{
  "n_layer": 12,
  "d_model": 128,
  "activation": "squared_relu",
  "norm_place": "pre",
  "positions": "learned+rope",
  "rope_fraction": 1.0,
  "qk_norm": true,
  "init_std_qkv": 0.0195,
  "optimizer": "adamw",
  "decay_shape": "sqrt",
  "doc_mask": true,
  "train_tokens": 170900000
}
Each number is 200 + 40 x the weight over its row's rms, rounded and kept within 0 to 999. Layers, rows and columns count from 0. The size before them is the row's rms in percent of the matrix's.

# layer 5 MLP up, 512x128, rms 0.149, rows 428-449, columns 0-63
112,227,211,216,253,185,158,196,188,202,196,94,199,119,213,163,159,185,212,127,234,182,198,143,141,173,250,168,190,197,200,217,261,179,209,178,268,208,238,200,192,314,173,149,158,200,198,155,264,191,231,202,164,193,170,247,137,243,162,152,183,108,162,215,183
088,226,206,197,204,211,183,149,176,182,199,180,253,147,229,211,209,224,220,212,201,161,167,193,261,149,219,163,182,267,205,232,220,241,286,241,253,179,189,188,182,239,224,186,209,189,244,166,260,238,260,135,248,210,130,255,212,237,158,256,222,266,213,154,176
115,179,231,222,274,218,182,157,188,246,200,218,156,226,153,207,206,219,152,207,301,198,196,210,178,139,177,161,205,170,224,217,217,161,287,150,154,261,200,229,144,212,210,177,217,161,220,199,182,219,213,231,199,179,269,220,171,228,237,205,219,232,163,173,258
104,234,224,161,230,178,133,116,160,326,233,215,185,162,183,222,156,188,154,188,159,235,145,216,215,128,182,162,236,192,172,188,240,253,214,155,196,192,178,141,206,194,234,172,182,132,253,212,277,184,120,173,209,271,230,284,263,236,211,158,213,164,249,207,181
094,277,178,183,231,207,148,269,232,200,276,244,205,207,221,159,243,243,160,147,271,214,144,225,140,143,183,178,225,173,209,245,198,187,169,154,186,171,170,207,200,244,199,143,170,264,235,161,199,202,285,215,188,198,138,241,211,178,143,164,184,213,122,194,186
108,225,195,151,234,182,159,198,137,200,165,192,187,264,229,174,220,152,171,116,197,204,202,237,172,212,261,223,166,215,210,254,251,250,265,183,180,182,224,202,204,217,264,189,201,232,237,231,258,269,121,176,168,242,232,232,230,224,257,181,236,184,171,215,226
107,251,186,251,252,184,161,236,186,158,187,212,187,128,186,250,253,247,194,231,199,224,188,263,192,120,169,245,184,209,191,244,273,223,127,198,209,156,215,227,252,178,185,198,116,194,239,237,154,186,206,138,199,203,238,255,158,220,232,206,176,247,260,206,197
111,237,167,108,166,153,144,191,196,125,205,155,252,231,193,234,177,233,192,155,221,151,194,181,115,251,238,191,147,207,185,212,222,198,266,175,155,174,160,276,160,169,261,265,208,178,190,236,188,245,178,252,294,187,134,237,205,191,212,191,201,173,203,181,224
091,240,186,229,239,193,73,161,185,222,217,212,274,132,155,101,189,195,221,200,203,163,245,131,169,137,184,176,164,200,163,210,171,233,192,225,208,122,290,203,212,205,214,197,204,227,175,228,181,129,168,184,171,126,221,247,217,191,284,161,271,258,193,152,226
099,207,290,147,213,209,198,159,186,150,243,228,284,205,206,178,200,221,257,203,267,211,198,201,191,200,217,214,128,185,229,237,174,142,225,166,176,240,210,226,223,210,177,167,148,119,162,223,189,210,236,186,187,160,175,236,162,159,272,141,233,181,207,184,170
089,155,213,135,243,186,167,163,171,182,202,173,188,239,171,248,221,156,192,211,177,152,87,176,211,274,232,185,167,216,185,221,226,216,260,265,193,213,184,141,181,168,213,186,256,224,179,230,166,245,169,219,221,212,157,223,170,202,214,168,162,144,235,283,160
105,249,192,241,200,157,115,259,210,233,243,215,148,185,288,193,264,246,227,183,188,191,217,138,202,170,277,208,186,207,146,269,182,114,223,232,288,247,167,147,191,221,233,191,196,207,171,254,188,164,190,242,223,182,178,242,162,277,190,193,118,250,194,171,219
116,263,234,222,215,136,190,169,167,227,278,313,155,191,220,147,198,234,156,201,271,180,213,117,207,174,162,179,215,237,202,208,273,208,182,221,169,138,137,197,180,222,251,146,249,258,207,210,201,189,227,209,235,174,257,206,176,246,252,190,217,218,178,228,199
093,191,352,174,166,193,186,155,190,171,217,134,260,180,165,215,173,159,189,199,157,160,211,245,257,235,158,292,255,150,192,249,218,199,239,220,191,196,127,167,220,148,227,243,204,244,189,268,137,165,236,283,241,284,194,217,173,127,192,184,210,208,221,282,171
110,188,165,194,243,116,194,127,203,232,262,181,250,207,110,202,222,194,205,121,195,244,246,205,179,174,209,147,252,220,186,230,167,222,202,128,167,225,159,216,129,176,277,204,226,148,201,208,221,193,178,258,198,200,188,306,217,209,169,231,211,279,261,181,217
090,264,233,154,234,271,171,151,206,230,241,199,282,200,229,247,311,143,232,210,264,184,152,160,207,210,233,208,218,136,170,227,213,139,260,177,216,264,207,236,233,186,105,165,146,197,196,283,191,226,253,253,238,185,214,208,161,186,183,158,181,180,178,181,187
101,212,211,172,247,244,186,219,141,175,224,202,165,131,88,176,231,188,185,249,200,107,244,146,201,223,256,168,157,200,178,224,159,157,152,153,152,221,149,251,210,180,168,254,226,234,228,253,188,218,225,193,217,132,213,242,245,145,237,163,169,258,157,165,241
117,235,213,227,187,205,110,188,177,204,208,180,176,224,161,244,232,171,182,85,242,138,231,170,160,208,262,140,173,194,175,209,219,190,316,226,243,100,171,155,209,192,234,176,240,211,211,178,252,170,195,264,217,244,226,244,167,205,169,215,204,229,194,173,194
104,246,257,146,197,225,189,189,95,250,181,248,223,180,199,272,134,191,175,188,226,174,160,209,255,178,190,169,193,221,177,208,249,165,235,215,120,92,156,243,207,148,186,221,134,256,184,199,200,196,232,259,178,151,228,293,274,140,197,158,196,176,231,250,199
114,261,179,253,256,238,146,173,151,266,213,115,264,109,174,156,202,239,218,189,234,171,210,198,193,192,213,212,222,209,234,296,223,167,233,220,278,156,179,185,263,219,127,190,166,304,185,220,155,180,207,195,232,198,254,210,171,229,241,147,198,265,148,194,197
097,230,180,221,279,185,154,213,132,254,198,143,171,174,156,219,201,228,204,182,165,219,187,173,179,197,276,168,168,140,271,234,166,259,192,181,236,247,89,147,206,134,217,181,230,214,214,237,226,251,163,224,192,164,221,248,178,239,146,239,176,216,228,187,130
106,172,293,217,174,199,150,233,158,198,279,201,171,177,157,239,289,228,210,183,183,151,117,184,203,174,205,165,239,128,192,240,222,172,197,217,256,191,138,209,164,220,126,233,228,259,175,232,205,217,152,217,211,202,166,207,223,190,233,126,114,252,143,174,208